config.toml
n_layer = 12
n_head = 6
n_kv_head = 6
norm = "rmsnorm"
tie_embeddings = false
extras = ["some layers without attention", "local attention windows", "exclusive self-attention", "value embeddings", "hashed n-gram embeddings", "a smear gate", "an embedding shortcut", "learned residual scales", "skips across layers", "capped logits"]
init = "trunc"
init_std_qkv = 0.0395
init_std_up = 0.0395
warmup_steps = 70
decay_fraction = 0.296
doc_mask = true
dataset = "wikipedia_en"
Each number is 128 + 32 x the weight over its row's rms, rounded and kept within 0 to 255. Layers, rows and columns count from 0. Numbers have three digits each. The size before them is the row's rms in percent of the matrix's.

# down: layer 8 MLP down (transposed), 768x192, rms 0.616, rows 118-246, columns 144-191
# up: layer 8 MLP up, 768x192, rms 0.203, rows 119-246, columns 144-191
down118 101:150098087153129128167130098135112103182109186075070040158138129089098133087105083106137130150115140138135133192117111095129113145097006082158094
up119 088:105161100144121143118146113154163115135145165110096106152158146151114160153139061170135142163109120151108146065184114111111113093121085159122154
down119 094:094177125081163101131097113196167143175093067127120185164148125120129130156164131100109076125216122070118147122119132117174141140105130111139092
up120 105:068127131138168107146124140091107101088163127132104120142121148125195188178128149137164131099209117108061115098056127131198160130121139189112146
down120 102:068146128151150135188078059108110220145167139150105132130095173102150091122110125155130125156137110145162164106150083112161122073129150123130165
up121 101:122086099090134076187139136113149194110144108104106136126134105104143154164130140175143136108144114128131109094118171095155125152168168127105109
down121 098:092148125143141137086126133098159077104081102148115078137108174138092077118051180142136093134103119166111169173112092208110204135081168109171123
up122 107:075187132147163136140094066128221088097118200103135097113106060111100128140142070107130147118137194126126106179092146082180099141106093130120080
down122 101:115150148116121102124081104107181047130171167066173130099176135209077145144085131105113115096140188118126149137146163093145162212152127119114093
up123 090:121129095143129128119119087053174179060161176120167111155117097101154117140114158091095116110112077134111112163174104116174132123109121093143144
down123 095:156085090156052160142098104157176104118133135112163134128163160150179121169142149066116120152131157141093098129104172063171118101171141057173172
up124 086:133108071083177150139111157157173162165160160132212089130043144131138054112148098119146126087091137141071163129159115129125092178180090156091151
down124 090:119097105066100159097079205139128127135125103105094129126173129151090201095142129138125184195137136064093063136086166145077170124093145095130135
up125 092:177157155035137125142092120091108123104129118158080128155164108141157090088127125133062099090089135163089099133087102064153131047125152111079106
down125 094:091146176114126170130132142128139178156109126124105179108198119150176120163169163180085107120078114161145119104118105079113132068141127129090124
up126 104:105076082157124094134164087139099194151113078114166157123118104154153136115135182126184101135104149157090169127073148141100112099157135163145127
down126 104:060049093075116154100156113147157156180129094147160124145129103090146137184107119136151073075107157114152113081152176170108217053142132138127108
up127 104:113131117165149089122088127141158094223105105134093149115154049187134142139134098176094137130129154129133143173103164120132105172154079110142095
down127 102:064134108146112077119137148092173120149079085113109166144155201104104157155042170142156098048109159122106153127147125138121159177091092104125110
up128 112:110096043169142132133104136171118136213153097164118151103101135099169084099116112144193078058125148099149087191124115106093123088146131141180134
down128 105:149196100160111120114129143096074118167086115125165174099134078172137092097100134172069190090105136109106138143127095101093128152133163123122175
up129 103:124105132154085130106121188163162173161121080103171088100101113079131143077173122115116138119144149118131035112126119108127127108107133126159060
down129 105:145150104125105044024105150132082089106146096110130108134097081142093129158173109130133134157168131203185099121109137123146145106087167160204098
up130 100:181209148136129139096207145137149144137138086160074116124100082130079160131129096167129116093140107095186139092096160119152139137143129085106171
down130 096:128161139165104120114140134130116127122108128139175164127108136145110105172086104133114178081175124103174109144111187129112161174106107084140146
up131 105:143110114132082109163177128192143129143122090120100120126168156160084062162142143105116102142154085154139155112128136138140123107117106117099170
down131 103:098169077185071117160180109124134122122083104140182176198089120150117112143169131097107153146136134141152188147121151104108073107109112102127109
up132 099:081112152138118164159168173091182115150146120145171169184145159160130219139152208098097161069103206143128138136147123114191160163136121101084126
down132 099:147129086194085167121147126073083146188172179142147169088109122107146101098173166132103160126078119075150164147110096130131143116143091164089097
up133 100:125117123127144130129092145099102171134111118165110111090110149190145133126194111104152113103140122039104111106116129116202158128134105107156160
down133 098:216142121099179132181069169091134153195132099145112122178139173198142113118157078173185175140085130122131125098159099173148149113160068174123146
up134 097:160086152140116125104134096075121172111158143116122093154160167146165124136160138132182101115140159131091151166136116142112100155149139175139085
down134 101:166128192149115138094108092136135114100132187125100077129125171168112142099163108136175129126115166112160069170168133099129120179188192122147110
up135 097:121064068150167107121158106102151182149068148137060145134049138079165193115121095170126118098120144127113111157114130192108124137109135109096091
down135 098:107139110126133139130199132123097081066084089137087120152077117101132136159135124133149106112127159112123144107135113175131148160092112171165093
up136 097:129164080056116089114101122126119145105099116100102074176137083094102140105125210138083124115146135125154121123138098136150121144170150174120079
down136 100:132105104133146170106115142161095128105130178190071146118125115124118134091125103132092126123086163155170087161098086105184121118070114113134182
up137 104:180107117082187033145140144178156141114094103153088104119166143191176122130122115153120172122123148091144082212140169083156160130073102177133098
down137 100:124120070123113141175151153130138171125092141142050151129112109112134082117111135120070157109169205148137097106103119069102144081093131142123147
up138 103:094091162059169095139157067130109153099155204151116119127150161125148126129198157158128148138185126127108136102156208156125095161191111117190166
down138 101:117116069174113149153145084208129127130107140163137158116119111149149176079164160133176139166170182192108126118064161129078134181137100130124125
up139 095:089089131122120118154103134119149111128090095152116106131158088160121129062171128147165127109159101131059151138073146112081139114098074172123107
down139 097:145111100107133106175122161111212058150076114084119115102129148132108120124155081131125134088105160135158125088065150106170170137140123104071149
up140 095:135165093161159131107162079171085113114143142134138148126200136111147151144179131133133168129186125158074161065162084092110138135121109139158084
down140 103:114091133127164116070138128210117149177056175133137165171130161097089184066094132158157082127070082117165096151143104134114124132133016168075149
up141 100:150100150132136144118121127172150200098176157100191158093087124092126144139156153086162084126170128193180151098064130073110136085127094131085141
down141 098:194132107096140164127104086160142167119147171128142165127115167094111132140133105051152090116090150128101139138140115091113161127112093182164147
up142 103:113117102096198091145152087101164102143136131154091080208139122162150131091103124140115090150090113136129116129200125140086090151158087156182105
down142 105:130112094086189110108086071082134138132179105140149124145102103174166071122058121126112088138134152185150071122125124111126120123148115167102126
up143 088:094118153128204167130119108129122133104131130167085162148136157061163126116147084121103189063137174121084144112108129130083147069117103125120137
down143 100:143118140194157143103122189139136182130083118166192143169092098100085066092136129154129105054137086075091125124170133119121075158136094073066189
up144 104:138106120132082140140107126085142147127128117088107087070167125071113119169127115105175127111095164126098100067128123169150162095106103213164120
down144 102:203127141151105121129105111071124131116129133117163182124176126072102096188109103081134120119098144152085101151131112099126142118167099139237154
up145 108:090154069124147115155126131127124173121092190096123198093091156142111093104137167138109122157131126092152113108106073193177145125133192122133151
down145 105:129099121142149035093127141129113168169126123152139114162061182205135134142147090144150093123095152085126090091164093140103115088126186129154121
up146 102:149139131110126108093154186122181119191139146111110085137098155115110107113141169121100079121146071142138096123124095073133144124201127127179109
down146 102:129101124170215072101105146137130179197090150127126083161156130142175089056093113139140103097144118140140110148120171096154159083152094116083106
up147 108:145147124112107115135148081147156134119202101173132144142100115115209249105118121076093184117103192087208138112111076156103096125141138100122075
down147 104:126095113117133209082093079146135126101158117210124165179139051166132185149119069122129151126121191140176117113107139180148146143128212094144131
up148 098:096070072168111085132146159099128152114095072133159143118110144110132126056098165166108131075116111079135035095126135115139061094081126085146121
down148 099:093104105149022124065122153093104040118143096147107102124153132165084121107116146158064134086154131119151095101065107117096148137103094136185099
up149 105:131052171101121110145108155106165084110076146088069212135118142147087112137092183121144121114137138099167124106168162115183135072074120199170133
down149 101:179112205180167061124147151165198119121083161144114146106137204108136153136112143070135089149094139105146124134159104185112183132102102139125077
up150 100:133100100175132115125119100092178136165087147124143168169108130131091143115100158180116107155136153157100077112188113111189100152110151106116139
down150 103:202139106096151113123118145133142109121130148172101116089067124088192159112115111030163087181114154131099182134102124156193047109115104159114145
up151 092:134175125110158107166184073115152160159146126142117091155095152097165150192153095146151111142151131103141125131148144080156068112055124076123117
down151 098:080102070133146170140134114190134108129071116118086080192154156096140138186095103117141100131127145125139153152092138102179093138095079155125150
up152 104:180187078155146150126156143093099142084125133127169117216146089168200097139086113159158118094107088126132091201101159135124118123147082096107129
down152 101:166147058132161141131090159084120188112110081153153195116186130165152106144087074130109118139081095104145101080108100133111136131161138103137152
up153 082:084138141100140159147205173091138085141179161121075126125199100109134138069129089162176144103115149127177126060139091099108122100126114132161171
down153 086:132119166111114052188187140130106086068103061112117172135120133158115097110130152003134104130147150117120138097128181119115129136098131151112084
up154 104:128109183136093112115097158077160163152061128133164160110225087171070158128159092134182119141132065191133138160093176112154134093121109121101123
down154 105:127087114133201126121154176163104201149127141155130099127138167138131099150080113106157087124127136148138130182125125096131116170119084103107214
up155 095:164144106112111140122150124119146116150055150144165107112144158109106114147140117154163113137123135182129114129165151139100156114125089139113148
down155 096:129145148110168093160128104146118104105103163112150220143149063117119084057130094166136145115117119110136069138079188137104159142128148146102148
up156 100:093106109162195133115091072117142128077170083166096112162150150166102148144124157125117168130184129189118142129172136125111079127105085148126098
down156 101:121145117124073146117121113173120105094115103130173137184100145154143089119086144138107198178094076168151085169178118117170065141097148185119152
up157 108:160174112131123101116194150125178110066132125147156115130098128089123151131077132117121142158165113103116131150146111117197106054151094102146200
down157 104:113149070140221152182104067113195131110124135183157168126150126107141181108082191143067153128147144157153081183197110124161128104113058112147178
up158 098:122131119105180104164086174124107171142055138138087152153103115143104136081078146125210178162124146113120121120165145115161145163112167099095114
down158 099:126149178145142153207106114118114095154068104134102192155145091181081125130167114148154109140094130085167085153209108162149157079138106092095100
up159 099:114147083100080110102173107100170044108098132176116125146136152109102126144150157170125120082128164122107092106086141077159145165151144150147138
down159 100:067141125103059127167133163098170095148112148133149187131168178157072165156127133072079106141145063107130099152116123148057149153165164164166160
up160 101:097155145119108119139154102128129121127120122116141122074192120083128119126099085140129113119124100103125102163162097105144115079139105115170104
down160 100:093139104115146123142149100122141075099141160191198134112125115057129175097121093136104100146136141062107125128140096188126150155127119063153070
up161 102:132109150088153107142112166127144130065133133122117105173160115144093082111129148125158123135183097169138157153067173216120095092106160075075136
down161 101:078223163115124093146147144114139164097068162054135173133197105111085075134132124122130105197164097155099099138123130152094100156155113130080114
up162 113:153140157101084159147215072135111138140137133122128168121117175101167130131200119142092062116143154155139119150133094145114103124090074171065083
down162 111:069137108150099177114051133118070172090110107104125148132111151125132150191158165100174072168125132175117101129111094144110130131125141138126136
up163 096:086128145109133165113113169145111154167121191201097140200051096152121115146127159126141151109186108139133173091103130118125133163078116152120148
down163 096:108127161123137194157082170134164119167130107071118136119119087137142104081080130099138151146100136107161186116092118133168161048118146127122113
up164 090:198099127156149116075122084132152065134114157146149147115145143135142163146136105116172173129104098114101098168118186132126065109219151105133149
down164 095:123133116062158127157099157157173140173127140120129111078135112155077160150081130099098106137089071081048090059135111147122143139185116101139100
up165 099:138099097091109068187143170187155056212143123144115132095127093188092148144148131153143076077132125097158069094078183131129102060151153119147144
down165 101:134167180091162088134158164160131099143186113114133145139120145110049120100092057078100114146155140086145098119123139157104190099111211074153095
up166 097:123094208125113154114122152111189177111042122086159133107168123089095109193078061144135150113167134203137171160117178198168180158138144134082175
down166 099:195103163112131184114131161121126100153069143136137096078144160078144145121154152145110101162141097138206191192205088126107171102105094139147172
up167 102:144119124144141112100177161182188139149145188161133101175155090120097178099179166146131165146136129103124093159137162125143122147088203135173132
down167 097:140079154133112145100117133070127135107126116085091153067127136136075112115165105119115146104159201198158092079168153098142148184113168133158092
up168 086:120094199096141118128111158073104122084126220144159147160045168099083170146188139070128137127116182098113103082119083112230137111121128172131128
down168 096:141057102167147146117157119125167136111174146141114114117084143126125154103121142100088136173190180095130152112122112139149144149075121169143165
up169 097:176095065138135139123127100097137162123142123102059142155097159149152122076192156077127176136128126133093124090124079137179072153168119154012107
down169 100:095216193078180162116101146141095182124128101120144132149138123136159134144145146118192147104143136143087129100139085094112125094122178124176065
up170 106:122175122137115152166128150190197175156117155126076136140055069149133095101143120123170174141152085076121137157149112155153133163168141161123174
down170 104:142095094100148148097138179129146176061157114207093091125094125144111086064139170134124111157138033112149132201091118093147119123119141147127141
up171 098:155119151114116109140133121157159090135137141086094145155156121082133128187118099109132070106105131182193079120074141173166098125169109133166156
down171 102:133186146095143107161098133188136117156146156139091140169146179110127137141133091111139113134107177172100167124117138162136102112103141140175124
up172 103:165196100140119158143078096108212103128146131122122127165081099127097113128118108093145128141103136094087142156194126107123111152134167122107152
down172 102:127132133188153138112141126093096131055144142057152158133078091116156161153117150143148144114083116177115136090105075120105121171112140167122142
up173 095:087102116074168114159080152183148093152113105182140082091091186071162081095169123198152110127154129084120122151044164128117167116117123137111107
down173 097:121111132122107164106071104079116091181119106108099142158126112125080149074137084162140132127146111106161097056077133100126090162151114122130096
up174 105:100204164117139098120142141129105156135095162159105136238099114150117154083080129130105175118123134161152134110125123088120076102107134151164109
down174 100:158154095172078141179144149155155063120095109130110158146048141170132076143082129097064107102113147161165141153118157174127159120139118158184134
up175 095:091087183161194086127141113113186158097161146172198136186084164161122099125129147129145071132065197104111100161130156135137110187104147159151127
down175 095:123112142150160112108102099076147159175150191135173143125115156074102146119120102102125087072189137112084184044116096112190127102118107121120190
up176 092:138059121112103157135160171061126090075111157132086140145104174144176172157111195164125102177167211135099127101150203131087124127113172148159103
down176 095:086088155105136146147149152115180187093140077120098082125165116128089124086127156151106053133067125114141175056136071161171142118114157149175062
up177 095:140137171071133157154138180192126114098130059064134122115108158110100168141172108094201084118112146158119149182134202126162165108116117157116128
down177 096:124116166095109115153121175167058160124103163076143123126120151140074140095135084167207094076154186157132147156090158171154082139112144161084150
up178 106:113103127160118125096125154191168201176178195115104081161148119081126137142090174115189087139191135186148104131137135135145120113156115106135127
down178 103:120129132124198116188109129141155153147134165119087093144133091166148126137092129156158152045118104148148113156150174125154102154135130109118062
up179 091:101133127144132169157140126145158107176170096174138120145084126151153132152167115154132125057051098134144116122133104104111153175170108157131157
down179 100:144221094093111082121171179131129163070103133140156135164122144101091149118139126188106106145122099094139163109121118119094087168185135109120118
up180 100:187121104042163122068088156154184166140195127116101145145136207126110175113087154108170089161136086163119093122173090109176115130125128150111159
down180 099:133119062099157130099058117130119130163177141131126131132118109178129111099136121142159103102149131176081067093196122099151141144139144172160100
up181 094:058095091098151127194066102156111134077090103114096073177152095151074130094157173161114132104147115168142147090114199135128168140139148146124142
down181 098:142092139093095031063109135147112133129145092118115138162125125136099118155114183197151107107126134116126129156128146152159097148155140185099177
up182 088:154132123194146127111136097067090131106110095115164124174183089125137127122131129209135158173138095093105102156089050092181114171120105133136173
down182 099:098113146151163070116048152115148068105127131161113122168126169086091141157154112078133116146137150137135146108123101158112150152168151147082156
up183 101:133040116132123124098125101139123190095183214114135135148159128126133114094131130130134183113087139092079152066105149149143076120116111089170114
down183 099:169101155162139087059133070124118132121144178115132185151134140134139110085105148066167132127186041126127150107093109088106081140122123128182076
up184 097:128132119126151118135147129152199140117174119143120122122126117095121130107120136189136144125120117197165134134108084121118130133153140161122115
down184 096:103105130119121084153103111116106143127120048145092191096105126204100145124126109119155157108158160159148108122101108121152149117150174165149097
up185 108:191095146088127142123133078116059210109117137187128065105161164178163109066177103150127097082090089134136125175161119115153121105154163134146087
down185 107:129104096122095187058120148141050123073154113136176103115132131138162145106067102106115146060043137159127104086107094108171142100123121081133075
up186 111:115142130103085125121209135200136063114092066134148059096135220109114105163130076128125099128152089122146150135102127148180168173168113138091144
down186 103:166139150129148138138119143176190102106099095111133112163080186164106090092098125141136112131105123123139142071091166117138148135122101182144167
up187 096:146056119151153102107087135180182139123139124105160110099141117104106143115111099180119115088170144136122125097094148180168182148122106133127123
down187 096:123094136164135086139122129073112097158092130100080161078157153151102138125156100169153050149110167126034109143094069113149110107044164109098087
up188 095:110081183102145109113143131075149133116100128178095096121134131098139131181109148133168136084105104158126124139145110166143139119072096116124139
down188 100:149074141170086140152155142122071117089150156157168099163139138098178080090131140117115172065119119137139123146109125155072134111112166146146095
up189 107:132149142118077120191130049122122126137114133066133074209201108136115116156121146095156169042144076126162182151114106107118119204116083143152145
down189 101:113175114103116146149153109129144154166153148164152102165204119170128120094098160074139160127125171121147137095097086106126152152101103142106133
up190 092:086139137145126105110138134145144128108112172171126170178159157086151102188088128112082142119131171101172153083192149093149094138115132058138169
down190 096:175153202138153124116077076129167108128094095135124170116166117129177105131143159088145147123133135096140091165165128124104114113117146136064167
up191 095:154144153113144104160099138131173168118069094176071113239088093118159153110115145148170103089152164098124100137117127134129116139148135125113089
down191 099:139198142105100169119102198106158163117143130146162135129091165109160149067099147134105075089149137174106149094136155109134080111191162105099164
up192 090:059047111103066114099059097118150137095079160097133071158158115087153117104089167079111163146093135184095127183128139156159120126139107116143147
down192 098:106105113190088177118133103082085009125145104092133117132100153082094102168099118153137079081124116135115147077108152189093141136063082101173113
up193 103:133086120134194123217079060113106166120120142127120133142116134061133122114107102064113122174178107120080170185127105130119125125134185082155094
down193 103:099137101148126105126137121076115135163085113058126133166065074058075067196099078156168141117175130150133172138086054132096105151155070098091078
up194 100:111122151099126091144143133084121125132100117123109133156130154140144176102119170162161149158141114138114069153143159093135171185134055073073081
down194 100:128139096164154124142099172126187093089085148116122121141133140231198102176141135085136153143126190185192153163099145068127127143143085108121152
up195 102:098157097138178156105160057113121163126073173142067106145115123093140130152117155105133132176105064166082100170121145108117120112118131121141109
down195 102:153206127142156102100149134139097156101087142113081109100154124105096090132115150148149106111114143174061117165103116118164122078110124110109131
up196 105:119162131039110081063119144125125130078182139155127130130086103122164158155092093170088142139172173156114170098146113122148110116139156166192086
down196 105:100131090118129114081167142072065168099122140122151102145074127124182139163099081123109110134145145129084149122048108118102196161110118072149095
up197 094:142100115104113117137118141075114112077143117106080111185190140140109157183113162080128143206173103128116127159109178129133089166121101172152161
down197 104:162094075112166174079157103158146165173087031120135154125137143114125197122096146154142199106112130130065098144125191114111120090110172093125119
up198 097:109154121091115081181118135154145105158134132038091104114129107122096127189105145122109114107185188116187106185061083093112084072099093127162112
down198 100:134106109118071109165144146076159138130169152013095114139094166107119071191153103154075114086130200124201101160120057091115075104162091072119135
up199 091:159167108135145098077152188156132195108094066104165078097163107137128155153104100122129126131128083158137120093147131116142167111139082173139223
down199 084:089172109134122147175141142099081080144098132131157146029173161158155106159126088115085120141100123118152068171135123125071114098114081090156101
up200 088:117120121133126128103102125101110128113173127116098143149169144141136136179145082088183131075139095125170116152117133094117147101133140122064095
down200 088:128107145130118065128140107176166093149114160142093138111119199172157146139109128113207098077098079149130136141134097138067123134173104125148119
up201 101:107128102132096050185087129177145151171132164110120120181085143098138124142102101102124138152168115146165137107119114139158098102110108123101115
down201 102:180153088116061110173129101132078109147108098110106116158131091106106226152078121157103129121068101088155089113101159134151095237139128154107093
up202 096:130113185072104151111109187097162146149135061171150113146112068134118141126124113146152110107141138108166073099094152150146118087104140108072173
down202 099:093109143154113115113092187094129103170089107191136088143076109143127092134165089120122162154161141100133137127124155149080138168152113176079136
up203 108:099137138133124089144177177071144150104061090147106157066114132059137098076119113114076128084152115173125150159148196128132084138178101137126124
down203 104:133150086140143182154121144104140165077207107181122092103181081099140155135166115073180110078172116113124144193094144133135076164094112130168088
up204 087:103083171180105067106163202161085164082117084181104128114138167138107115130145101131113136199144122099098140181129087153158085109127165109184170
down204 092:109122129158072107066191110088176186141113122153128170082148144126061084138122086107157150151116153131045153087118159110171108091177157207170143
up205 102:102158128129169154127113106098133109130116120184057140184122156173133084176177109109143126117112115156140078211173095086049141137140106209141115
down205 104:103094119186102123092112103142090131115071164111149142098119104119146118174102140092072172126133120181119163163088135103144147084151121090132157
up206 098:080135118077131109074182106071168133108169196176125157135132148200065148227157100102129140119117127147166077061066081081104159185079143128119113
down206 100:097154143133154086165111125170108124140158119147144129102125079110096124183132100127106181165107118115083137072088121135120134119073149104115109
up207 097:112080072118137108122112106143150095091122112102120098139124166093113168121087132122126190127159119153168085152168104139153060159145203155096152
down207 093:112068143103161157100104152106110160160129111159139139079097118158099112141059088157114095159154090112167091084132120117124190126120206134154098
up208 101:126189127150192145147134117117080158130125170072134143128157080136107098145111143153116071133157162134072102107157204140128083121104129114094071
down208 102:158147123218170140169099072156151087174125112102135137082175056129082110125117174101100139102153108089092141084101130120067082187120185097109120
up209 094:164146079169167127123146104112118152080135100191105124069087060083114101145164125161168102156168136150155132125098115179075117047130083141083154
down209 098:081075130125135103146120103212107179128181123154133131069098098128120143147069118136172078117122142112154069150148133196201173107144141118120138
up210 096:159196130082137133162142083166142173152146197122175161133168137097177174163119143116078105130154094059182101173183086135111082082177081127139082
down210 098:177107136171164142126182179186127146190056141115098125112153164098102102111073133078165168125157102162117147178183040110101131157140116111149142
up211 105:087109153135140130160144154146154141161183182167140133185096178130124116162183166172153111078135142116127141103117099146052070123082157126138164
down211 103:169108217141134107121098142079177118167150187134113162177114099177095078154120116072119078076148193072150169166119067132091086094154118113157150
up212 103:155156138159120146120174107099102195101113130107065120160077170133123140172102132109175139142071091148086105095134145146116142112097122136064150
down212 097:120135173175197161101137176166141138087111105102160120106137136132146117124037099109082193131075152158114110154121106117107113139109134084111069
up213 114:133158076071142134110170128120136089188177056063145104135104131134065156087166150135198060121092098084135149169162123124168103192113108124117108
down213 109:118161108059131129160068173099123095132133108120141109078124100141022154082146146120199079111164064123163152140182155125162093133125129162131111
up214 115:127144128119178148118150108174126160126149158075078103123072119147170144172158125083101148124159138150095181147130168115128104132115134188147199
down214 106:119151110137140159119108116170123208102129169137130172096104115177116146152127108080113142103118125106118153127200167142141197132139149152091075
up215 108:156113099156121161103133127151208159142158129133140119134126096132088136153139149128143113100085129113169098158145133178149146119124058119138155
down215 103:085119088190167142103126125111151123117107128154148090155128072159076042104157095159137166136143126108084106076180169175142099125142120156131089
up216 093:116137171073130100126111097096117181159082144173116146165090105079100131101138136182158167121098089131147099169178146092085102173148146089108108
down216 100:155152151100079158089143132141115129083121113140115136126123137181092059081133123147082131088151114073169065126097154101077125119114169104129077
up217 105:169118126103067072164150075086125196104151128149070143161167072091090140106130125132144137105159127086153177088084158092129065137150206103077167
down217 106:153134187124121093183145110063122144123103117170091104156138113141173142053156141176152117064108149092119121178103098083159051133131067095130125
up218 100:114149167106128132125154132109206112112084152085194186144090156138090124096102174132136147115127070104132106121098135144143072174158144146081188
down218 097:204150119089176099120174120153114081164148145118199130130112155190076132160088126130161161130163111122167150107112075176083108155170131152102133
up219 091:127096160140119105065192159147072180089136118199132137167145132187162176122126166169149098097113118113141165116135102166114133131130067186074121
down219 098:094118076111121157119159180160059224125157102109146111060095178118191147121082095090127157124160118096061171076157156146162119106133125082117084
up220 102:075166128112127142142170154129165097125135140149197143154121166133165112091123136080150168154121085161169142142099188113114148125114117105065112
down220 103:149113142126075145148118089106133090206143132119178160080116098141104109114121135214204138129136104167208158095139134123126175144113121111040090
up221 103:125135132101161202079125094117180177139086145135141085142065165140165077139131125103115121128123150140132176144146107151147093124079137091200163
down221 099:100166133078137132097100139085100136122082070127141105072090112132105118177136158116138168145107126215063174065151117149133107115117078052162125
up222 100:145162142139113094119089181120182136163114098145101116165164156124118168124123140161187155151122147140152123100123157164128177118190132139089141
down222 102:170132140183180110145083098190070165151112144146100101143116094092137101125120108165175084122150156096104174135124153112123159108169171134160118
up223 094:138163161145160059080145103132158091073157132160104148100090108108149100079074125127085157147168091153113172130104111073143084107148115090128077
down223 091:067111088101072143124116126150157097125153149065138159104119109156145104122187111136157099116169164104088131163138085105037127113135130123110079
up224 104:155109113173180149147136142126175190149113171141139069065141127129112156116153068096112162170087089122145097135208145112164133084087087163066165
down224 102:177112160152182167119098191083117037184084146074138145128151164166057104133124139180137147173113145094140163132126141103185119107097043092128134
up225 101:156123185113100141183144131105170182144178088169090068138147185074144158148112168109136183107099146169216104132137100077170118152123089091109060
down225 102:126186127125112170149192159113172133172107134105074153120137131116141146109126209088137164176084123124133134057158162149180167150128169143150162
up226 105:149149169116146144118126124158069133089145127194099150116115115094148112133160140131140137118080166145139232134153137109154135126113084148171048
down226 102:121124160132095219135169103151087112107110021178145165090101103123140119142112117104148153138086150198155151163139116117101132162143077132133062
up227 107:076127109134154098121148134111111150153138068149066073133147132131125076111152107080176153126123114128148103119096119119142191198148166127178147
down227 106:112177099134123077142151130151143158147085104162111182129121111153084053197141105109123147129099138114217088139096082160140124133131172106185130
up228 107:140157111127116170183132119094100167154116094149075158146122124139147166079136087115105116182156154097079102145143130125149124065093142062122090
down228 111:184189093137130139181105117160131160157117073109141154154135140119083121055156120114084073102139085135190092098234172149129105119073130154063104
up229 099:177126147100153093151107152089083132101105140191080094129105177098128106057138121142106125167102178169064200132046066128156083159145096110132195
down229 094:077222132142137192110138121147122093169145072103084141130092111153129110152133108178109121152126133149169178095137123128097111143104108124134199
up230 102:091135182157144133089153174124128072143170124101091105117165128116168149106079151161164102154174098154151162089111104112152107108189110139083079
down230 103:190149150159125143136093110086170140141174114172137168163107092163103141151127108206084118115164129141103153112143134172123124053132105143078116
up231 100:197157095133128130131090145126140099125156165124112090114156125095154144152102100115110124112121097182144127154116062143098144132225137143167138
down231 102:142117099159118115115162067144116115093111112086134163128080116160147148168055136138132146144127120158144089151080063153102110097116147127111117
up232 097:111129112153129108172126022109123119145094104130100159132102083163100132162090143150093140079106085120154149111148088147195178185099072129156109
down232 093:117122162098135175068083144101145130128108092170120123115137131107096101174119096112105142096109130139195171161124135166180147191058087101194058
up233 107:105132133165163118089181112113126135161149148109116097148177100089065152139078092092151117050084132085101128113095132154167164103077097136191139
down233 101:124108131111141152102149096134107155159173130141141121214183117119071167095061125139158144123087162195167115125107124139135059147117127100135148
up234 104:099165136081107147088177108134140090111066128072078143141113130128109092066109123138184174148083081138108128213151082085137180184141175088125170
down234 097:136141117093100105199121150155164150135114159113112092136062117163105142100203156148149181186120136111148114168152072095121089147134176107185140
up235 098:143161110139133147121130156164120160124107109082175085132102115104144115042091159073115128120073138132108126134133167129124162127096149161056123
down235 094:111133135156134145153083122142095091125164175197122145098173138101174100168129125100125157107127131072110110130143154130128079210142101160097149
up236 091:159106143094094097093093123164091119101083101145169137200108142173106159163171131078125090142195149130179133112152147160132187116163106156152178
down236 101:164098156130126095115108094078109122074164128146125127123080148106147185143150117157158089129156116123169165169107092155106153137130153114148153
up237 093:122089133101075137115131123123138096101136158146122140122125124071112073127110120106087094129139082123111120172135150137083147143129129135140055
down237 084:129157167144166106116097129168144125111147123108128139100116145197207174151140138109146139143105110127146145120133150115114098156093159057118155
up238 110:095170147113145151133112138160092098134119157115128165150093098141164042172098132081141159128097136139151160133086087084171146163123104149192093
down238 105:140180088152180156164084150149153154137149165130084109040073146121135141175097090130108139155178096165093173131105095143108143103160091075134108
up239 104:110117157151149116128104118090156195131091116127135135115141149152123132136181126110127114133085065121095099163164110110110114142134101134116171
down239 103:099119152136146130160120095120116098102143173115140199141129089181167129142123129180122066129103132148177125141119099111077152125112197068072088
up240 105:112151108126087156130123124139184166137087106076074172122147104133128124155094098167181141161149129083086176099111110116130122128141148107150115
down240 098:117128088108117125132106150116152163139161150108161130061159122159083037140164102175160118199162092138115148135101155136110126119082142114124111
up241 092:128206196110141119163100114072140132096142168090161118107111160058179123137123124186071136142146086110136145084120141162149114124109110116121057
down241 087:070139123148161122165048107122115116136108118135145168090119137128217101123150103202065197146146126168181095140173132163103135138162152122144058
up242 100:153120134135078070161124150149155170163141091154142128160150088127098141212121158144143126171188132142025170134134110119061086100103130137159160
down242 102:161095118104184152168128066105140133133140163125139059108184127172079155171131145171167138113141127121104135135146099130089136083103105101128078
up243 102:160096121111072112158146157156049112092129109078160100183130146130143100170078128156116116143123182097176111088138135135117156216152189168154147
down243 103:141123078160129155140133191063164121070169121134130166119134115099095216158157095126087134133115138141161142179110099145133138120078130158157097
up244 105:107159189105127151093166117060166148175131131122099118116140175125118158177189134136131146134151129128143121138096137107134141124101118159152086
down244 098:077197142133184160147077146097112117177113052144185130140118156116082191131122078157102112113116150150157108172136128071118106137105155117132065
up245 105:139120167084109170174122157138117132096147191162042040187127104083145096095152175110157129121126170121125130049121105073122074094160148161110122
down245 104:107066128146131114100111167088125123138109154129127102095133098111116150166179170093117175199084162154116163124104150119080115149131149133110087
up246 099:144144144104117100167141087103080164157158141082076137114200142069173167128102150142124138131118123137108129187150146095161157172062186064152162
down246 097:122149090163028110090182076131121130169141135096129126157094096100156104177131104141108142058139104181108181103180169155149138050106175094152147